Weights of a small transformer language model.
Architecture: RMSNorm before each block, no biases in attention or MLP, untied embeddings.
Each number is 128 + 24 x the weight over the matrix's rms, rounded and kept within 0 to 255. Layers, rows and columns count from 0. Numbers have three digits each.

# layer 2 MLP down (transposed), 320x128, rms 0.0719, rows 247-319, columns 32-63
096101141107140153141138133113147122148157137121125106130103143179138109090125107112144135130123
102164111139142210109096106163090118084140098126157131125066131150079110121157103126166120161113
117135162114097134135155110157099083126105135117135102118118085138109120134134156181125109154142
135151117102145093167134169102127154154151111121128148158121112135114122116079119091138163139171
146104122133101170139122103110141130098116117105074177105151108136154138118107137141116124165097
174118124144130115122138138121114118072094171147097138116142133139164147162150145158130104121098
092094140105114110125107146133135134135153143133055148112161142138091145123109136121129132167110
144087172143144096148063120095146102169142132122148156143113082163160125105143117119127162109115
157131113125091153134132124129110109153086116102107158129153159100127114148105166148140166127113
119104152126137100120121120126123117090137131126145141094135152115126149117124144152153157154139
131126116147122118131128118120131138140105123108125134137129113134138107127136118112133126133129
168071149163099105099144120111147156152137117145121116121167147127164153117144120154119168119114
168109103128143086154133126143156150153137119098138134165131112135118107116073113140135135097134
118156118089094131120156083127154154134088093153134137134136125113175117106081118179170147116141
130120113130154086144103106136095151123108125163125138138087169146153108119125110135084165166113
117149105138134127124117119124142145123107137076120142138133136131134094127144123130148127090147
046150152131102114157197086146113115134139139114150141173092155110140122128144131060081126172122
089117139124116110132148114120106159133092171147146168126114146131138124129173149156063149110129
127082114153108146120109155147109076117156113107128105144128112139106080117135123110105125132160
138147087151146179112136131137132139125140173136165144109175117179128162135117124121125163128118
157166117126145117117122155126145123140157100188117115113118152130104114137116118091124123149159
115116097152116160143118170098108135153115101112117084111072102134103123180171152137132123146150
155121141133123113119124094146103090107121123133115142149093124093125143142117127089155137115110
131043114173089147134103123125111086132147096107101139088106104102095166145166118152124117164150
102157144125114098171134096154114133123123099183138123131146138113130096148105107140170103121154
148136114102111124131135129128150166117129109138135093107149111142122112132113075113159162161100
139144154182159133143159127135143161124142079123117098108126134093183162105122103044097164131171
143160077105172156104096125096167150156123175101120117131126135145088124121167140137124134125175
091127146174164125136135114145114106144120109116113138123132132110143124110104131111117143113120
112133173133171149146163135157108115155147122121126145103129106125139121112118120135109133156121
076134141127136118122142097169122130114139122170119114107087133163154128134114115182092160164173
152128091133144164111111114121130135110145128108172168168074192118121110112108139172077123127102
146114096117104188124137104133135141089115194116114125130140119111095105125074150144158104128116
114119100105077158112141154145150136150132110145129170170138126151106116124128119118080142120147
131158113102121124138135111131140152098134164114096144129142121115088147099091126138150115125122
133130086125127084154108082126108142145119129173105139154097123108146139125105085146128160145144
138113137103081164115103112098141157093158135134148155145110117140127123124153154156129128125118
114120146140109126128113113128166136126130107095120129144147131157117120073135149116158110152161
134136072168122113075070085105152173133068128152129118061124133098114098124086085176094080115134
118101114102148108101164125134152110119136107109087112142120126138139113152129125166135127133091
171144142143123158143146150108134156118117134146118110142160138092105126141131111131140104095077
120149135114128149131102124129132114131130146121108109136128142134095158116112148124135175115132
134096111119110141118109116146102146099103120155137124089108136140132130138143128096140127166130
117117154134131177116123172114172197125088093119098114109145089148108138123151060118147122126122
154130102152150132125142113136125085152102153113115138142154129118128148130145135168097136144149
139088098101130146139092104115155092100105073095119122103129149121159128126119125100155111139126
152065107121106127150143140088135126108122150143116142112153103127117114119123118102092137118113
151086136121143164092083130146111111092074104117100126106137102110129152109141119126148114105087
113082138112153086120116122103105111121092097146168156118122082119130123146142158113124110126062
101122108138127093118141107154119118149127107116102150113110141106110158173156148123162135120126
094128148113134094159132103166121113098149126116163109103141097091169114115103158151147132127123
137170132113133114158067120148154144147154138142112118132126149114112112114113143121115124126097
104075099127119123091118109110086121108114116069137175132139125114160114116148110130106144133109
106118173148168123124148111109105169156123105120129106122119141109143124124151093111115111177099
069114152078176094103130121101104087106074165123104122101168121112066122118113115142156148124139
124120132120165135106147129122131136129139109139137125140131154156131130117130108154111137097147
158134114154135118163168147139152096081194141123164110122115128153133114122151116133134131095138
091080142112109154133127104177132108130125175097120127105091159089139110112130137105120124129110
090141109103130135145097180152093106097146123130136134140111080121124136174146141119085158108155
109109106151164101115102092108117120119110105143103103109119110117120176126098117115119115116148
109119169105133108119062127144099122125121158099148136144146162155075141137145135088155067124150
109132105142137155139126100123120147140076113094163153096129133105116149163170118112103165174096
118096122111112141125135121065138126082140150171147148157088119125157118115151119105103119080155
099161170159136129144103086127109142087091125091145124122097089094138107135145129108145106119112
142066115107103140127134135167134093160120132117108091168131098116094126126118092106107115145122
168088105165090074120124131123118154105121117127126125111147125174131128142134143162146125140116
149172150166132133113111163140101143127094071136108082104127118169100126104096151168160135111186
101139128108103069145108164130148165104121090142117117169098141124123156096142166112125120156158
132149125161116134188120130148154150160142161139132114182183159144094088120142136151098163116121
143113093133159146145164123079162164158139167158082115154101149065138125120165141092136152105112
143124109135145132133115116132082092117056116116102121123099099076103123124135133086151111124165
102124109130081159128108108132130113157151139180105131138075128117116152152093132134119097140145
137151117150137144136111092100132181109126145157142129118118126141136079110133087162110131124150
# layer 2 MLP gate, 320x128, rms 0.0771, rows 248-319, columns 32-63
158141133168140050137118132104095126175105169124121106156132142134125147145124132121116112142109
113142146146058145120102153128138129103116164125139124131097113103145133098102100138084139102118
130109146151121105119154129098126153109126113136114089113119134128114165130155141144092128124080
151148164116122101097092121128121162119138103096120129115078141105131101113142118114112119109142
114143112176105142131125156151093131055114123073170189167149140097140164089094097130108156115152
171112158093142113104143143147102158140125093121178161159128125122119151167146130115106115134095
117132147112162115112128069104080133169119133144088141088166132134134092119151149123151122105104
116179137133073101109120175127115125126113133101107130137116156079092078174106142142139175113094
113114137119155164091112118115137091135159098134114137096123121147119145116152100134151107143124
116115131118132128102112086149140092113123134125112149114089166130112136172110169127140121120153
173107095121130139153136217147092149094112107112110116111142079147078090146143122133164128146124
149125115134114151108145158102104117178138126121148117148114120133069122163096144183128167142084
098154131107095084192122154119142129160123121123122150132135113085161110121166133114125157144103
102144102127125133120178116098122094196081100099102116104118156112081154096110141130134129140127
138126146163109112114123130104142108170141124128094149162134122103147109120127128135186165120091
106150153117185103115093120113127160147108129110104128156139157114098162121135115110149129120114
181154077155129063158128136088160166131112127105117147168119076155123142176136152120084140118141
136145124177157121070074048157118104089088165097130097136140164107150182110146111127113124130129
105107162104137101138089131127111133129155134150102176094136124087101092135143111077118118095116
146147116083130151120122108125148144165098145133127102123095130118151147148116121123080158069118
135111165103152100137079168122112080133133104128137139106089160102101073126132133136149096172131
120148151148148127098091101129134097136119139145133171119130131114160191114152114117118090123143
144107157139126123161117131098137092105063173114113130124115167145131152119113122134121107120145
149092092157118131137133092103130124118150160108094130119095138088120101121163137059133139126123
128142139171131126113116136071129178126109139112123155150095134145138165134135126142143136104143
110099124093138156099101137150125124053155139085077164084159099130138126149157118160145129149091
141127127146147102121124088164154097044117143087123127146130190093141171125130096108156096168118
123131108107146081115128090109138158134116129091130136142171098162106129128127129159145087135129
121108163133136081099102091147098115109074145134158114146133148177092153132102125095116061116128
182137140126148141114111136089131144180129101144107079126112094103097081149112191144113127123146
119135128161079152081153091151157171128156120128105157149090133107097147125117135087085100107147
100155154139140137152086148156146137124160089132140146134096149145152131131161105114124114145161
116106128110126084135141133164126135115122111096109128109164172075136165129169116114147117148131
101160128156131143173148132157138088148087124114127158095130141134136124144154168120140144103142
123115126142139111163125162128100117154118103108130153148147124131122120120146154134122131155133
152141095092154115093119148105110143165058129099133084135116124134149118105123144152128162139146
104142108124109112097137135171122147124120146121142121140128107140081163146104163135114178075167
095124109107145134104119116134103114122112129093087154097101131131129147077115118144148097128148
130122100149123110169107098157158144111136147122108107093113101158129092127154172122164162132123
137158134134121111126184163110126115116124167135122100137121148099077138148141130125114123141113
107116136147132093122069104167142089088122133122114152158107162180140117124125108140159133162116
149162093168083170152130112131128116170122067078128125126189117126149132119161117130096137110116
115079134142151166126128114117107143130141116142115077115131095154103173164148121133145135115140
094124102152143108113074126146133148136139134123152112138141127143145121093137099161137110112114
125156098127110118105176173136087133127069138125162141167146104152086114114141107182127177093152
177145129093119139150092142108157112159104110116155122152144152123098077112136142115152148127137
111131137120108101108068099160098098094116145132159149167145161119127132174109140158136143134159
099139163089130136085118143153134117125184156147128103081113108097096127133111113126135127118109
121178087128131133153097143171154151130105138131133165127119120097158118185124156146137112150100
141165111118094131140114121163148090120162158146142102148107101114142105137104191143118149123145
052105099129170089103109156150136146131116141128115176121100098165151127169108161124117120109191
106147096116135101101141127116149141119089134104148180106141125149129134133124142116131097127081
123142076103106101118087131181119134127126137115115135093125116115107128146114161170174125106138
118146092105147126098174167123120163140088116113122100137143078150119169103130122131101154094122
143131125134141150113119108154119110115135149113107175087128123144124128150110130126139129143110
165141142134140078171129159122140135124128129071144103145083129108103110129129123120154178138162
181191120102190074105089170097111075123106141106103162112158153159108155137125141123129106163123
143145123133138151183116168161139067177096159142126108134169136148130110121108157164104138136105
140107118096110123151112145123139131140107166143151118149143143102156097131138129107117138094130
109132139152096149122143161175125124066157140116125124064140116135139140125144106134126159146132
130106147151129142109129151130097121163143119119128124156154101125099183115072125143117110144156
162157121117149123114141155091101132146137141126157091139109154141108149165100165101151149137152
125117080112120102137097156126106112119146141120126145160133100159103136115080175168127134128158
173173119082152067109163114112146153158077102125123152162173087142108085129121148145112142119129
150140103108163114132149121122104151124126153085117121080158120147074122107125100127158142117133
110117117122118110140085134117098089155083141093148080158156127136103132139108170143124139153142
100141137141157138142130139151167109131130147143101124131124154195132189118152167123115139155163
073179137109136114151124104126158140114146130098133120111162128143111109156090167143159147143165
114081134158150124116115116116177153136126155151146104131116146124140172156127145123116155119133
087132127153118125083094119146131123107163129154149106156128107136123155158094182136111153088120
145114087103059163118083105123109134136119164158075117128135087102141116128104121143143161066151
157095134164093111123094077138118110054129149093144118116163136085144108099167149120176103158129
# layer 2 MLP up, 320x128, rms 0.0722, rows 248-319, columns 32-63
099155090141124111072158087123156115117082124128149081136109131149128125111115101149106132115139
142074141088141078133111107119122121109157154151140110146139174104116188147132119145142122138141
087094137159084107106083123136107132095200105150156157172144110160147116135109146129095154117134
108095122113141156147135148108144104149144129158146126153146139143159167140115131112135157145119
124119117103135124114104086098104131137094140128157121147130096136139170160165135114140117101119
091114174161130110109153157162122109102160126135133159094115132135143163116125137093089120090104
170128124126097128152070141106135123132123127159116096146123117124127121125108128127140100126132
144101116135168119152100096163127139131127129129146151116124094174157174080153123113114078131176
097141142135151089115114124119164091123137121134139125146125151142116141181155120155152119157132
148152116151116123144172139093122141123115142109144110138172084116158114100130082104114137171091
154120126179087119166128147150121141123132123140119129139150146141097118100143107134177140143107
139085083142115142142129093101174131100144149149087096106157109107173123100123095143152142087152
136093113118101124171120124131082107139116193153153120196127143109146158105089132062113111120149
100087134122119112107143152113142105139137172130143116126142197174087155129141145094117161155105
161135123144140126110168157121130161128120171081140117147178096133109093105129138140122127098111
126113130138153091087136131130129175115132155127166093084168162117078135143129138136190072093123
115130123102125105130135136130159151126127156067117158171124107135083137117118141155146118113103
178080117172118186081111097151068099109099114096132094132127159120136141100112142097137097143193
138122126108132140127142134110124097160132179176151133119097166118100128140149099118093161123104
164134091112118144143131132114142143134096113133170110109130136128107095099107145136132141076100
114117092107083091098148136135112149119123097074142119142201124111103097072135157108091147110142
167096095159129170100137126111119138134139152115132175125139124133103128132119117154136123157132
130114160126113149143092119169089117119117193141122091122131105124131123131144091105134161116111
084173136114121155140111130161156136121126096154156127128170092149176158133111117186136137136133
110133114157120132114087111133163072124132120121150168132140168149152156100128117118098099120142
134114101127087172121119130144113128125095149115118138127076130114150088135131135158131143143118
143110151078141182142097140139136106119101087154114127140141113171132150186100114147091101147162
112143120135118117135148115167097113114104165113119134135106121114138175106125071093177170130134
078170109174111078165122091138130132126110182118118061164087160145116073086116133095119109142167
146112127117117165143179106117131147117135128175089119108134154109147123165127163130099131137139
119108121128121139154144134113120156144123122115148099125123161097122166151159123115103111117105
157118108125116106122113116125160158130096171124095129144180126140103148086124128122123136135140
108101149128166128151143108136121121104108127124113138107134154074113128148171153093124167130112
180119112106120115091103112118086129105154148113114113132134106130094133088077079142130127153114
140125144139147139135129146150091142110128132079135153132173133129140165142149173155139134155104
140097121116166139097108130083104165161095099122137096122122146153149109094135125116147143123142
098180109144101118093097061166152112108101123135114174165119123122168144107096182127051138133130
100121122111080130182098152130134120158148109142093143080151110108112125145133176131145112127101
106132125108135134121131127126120082101146108111156149165155157121118122150086082140106111129090
135101131166148154105132101116125127083135111096143113114161083118129130153179119165164128129136
164150109104149157138168140111114125147137125142116117106185124098105154145130157118105130096126
142174125118162098196135141108199120124105124151139136165115145130126137104131144075155130106116
091114129135098121137120155137113073130119138165156148164120156152146107139106145110102168101145
146124154100122158126159163096123125080143159172113165119139089125127135142152146119097193107109
123108081102130099154131155075096111173096140137150118134141132111093169133139114135107153112180
149105125101118141164167141117126145129116136096143133156167143127113118098141115179128162108130
085096119129120154125101120095165106102135140125084164128157128156152146137110131144112113115144
117121124132149093118080110161148145137104134123129125099133093150142113141105135131084155104142
108147089130154109088114089142159111138146104107167122162150137177100155092134144116125149140155
133096118107143131081145121125161097143133101161195128129121139125122149137138094173149140133140
115117117135132134091103099171144103066145126132138138112153133136160146146139102127136119117145
117162142119141139130142099140182145083160126130118183093124132134150113179146159141137116130098
124130109138100108131100110143141169142130146126103140088124154113135118134103127186172121126136
140127115088116159121178116093081098135109111105107159103135169134065097097122057117145132142109
152123133152144127100149124122131142134151146133121148107155102154111107122116130160123123137108
145106123154134101175145144128132150109138111122149103136100104115114105088138117141161159151163
088142145141190096134105101110157068151091092115107141151120132118095182125131143131115116156099
131109102115118117121192128135080143120101125131183078147092162103111143131087102164098144112115
128180129113109129123108138137143088119117114126150198160113165119112111118127123149165115126098
082124138143110104139142132129173109129135141149138134115117137139129148112134103133139120152114
130137155136126119134137121110109111128139133147104125129173158116118129107119126147156145095136
120109149118123129134123128090099150133136153154156075128115148144130153159155137077133146129130
144090196134149160132109099109109128141119117126150112125136089089169099139137118142109113121155
116180132158127159113138112132200121104113155119083132109123065171169093149123141119128139101127
153130127133095118176114118133111135098131151137132130126134136133093086137139109157137153153103
092096088108133115094152131144146147135107124126109200145142109143103162114134120132097140163103
187120104155129119133148140121135044120069153143134172156090151106139142108120117142122136135126
101126119133143141112108080137162092075106123164118124130113101135181090097155102122146115135091
142108118116137127089124106143152137130141139145175137152126120108118163158095141147122133127155
136100122092127113147159138144096137133175143153096151098105135151145114116144076155132134136074
110133200149148113132142123137139134116127078109164090136133153134184128131152106117137104176126
147145100147090150152146140142069129120150103157145126098128116201117122140159069194132208124132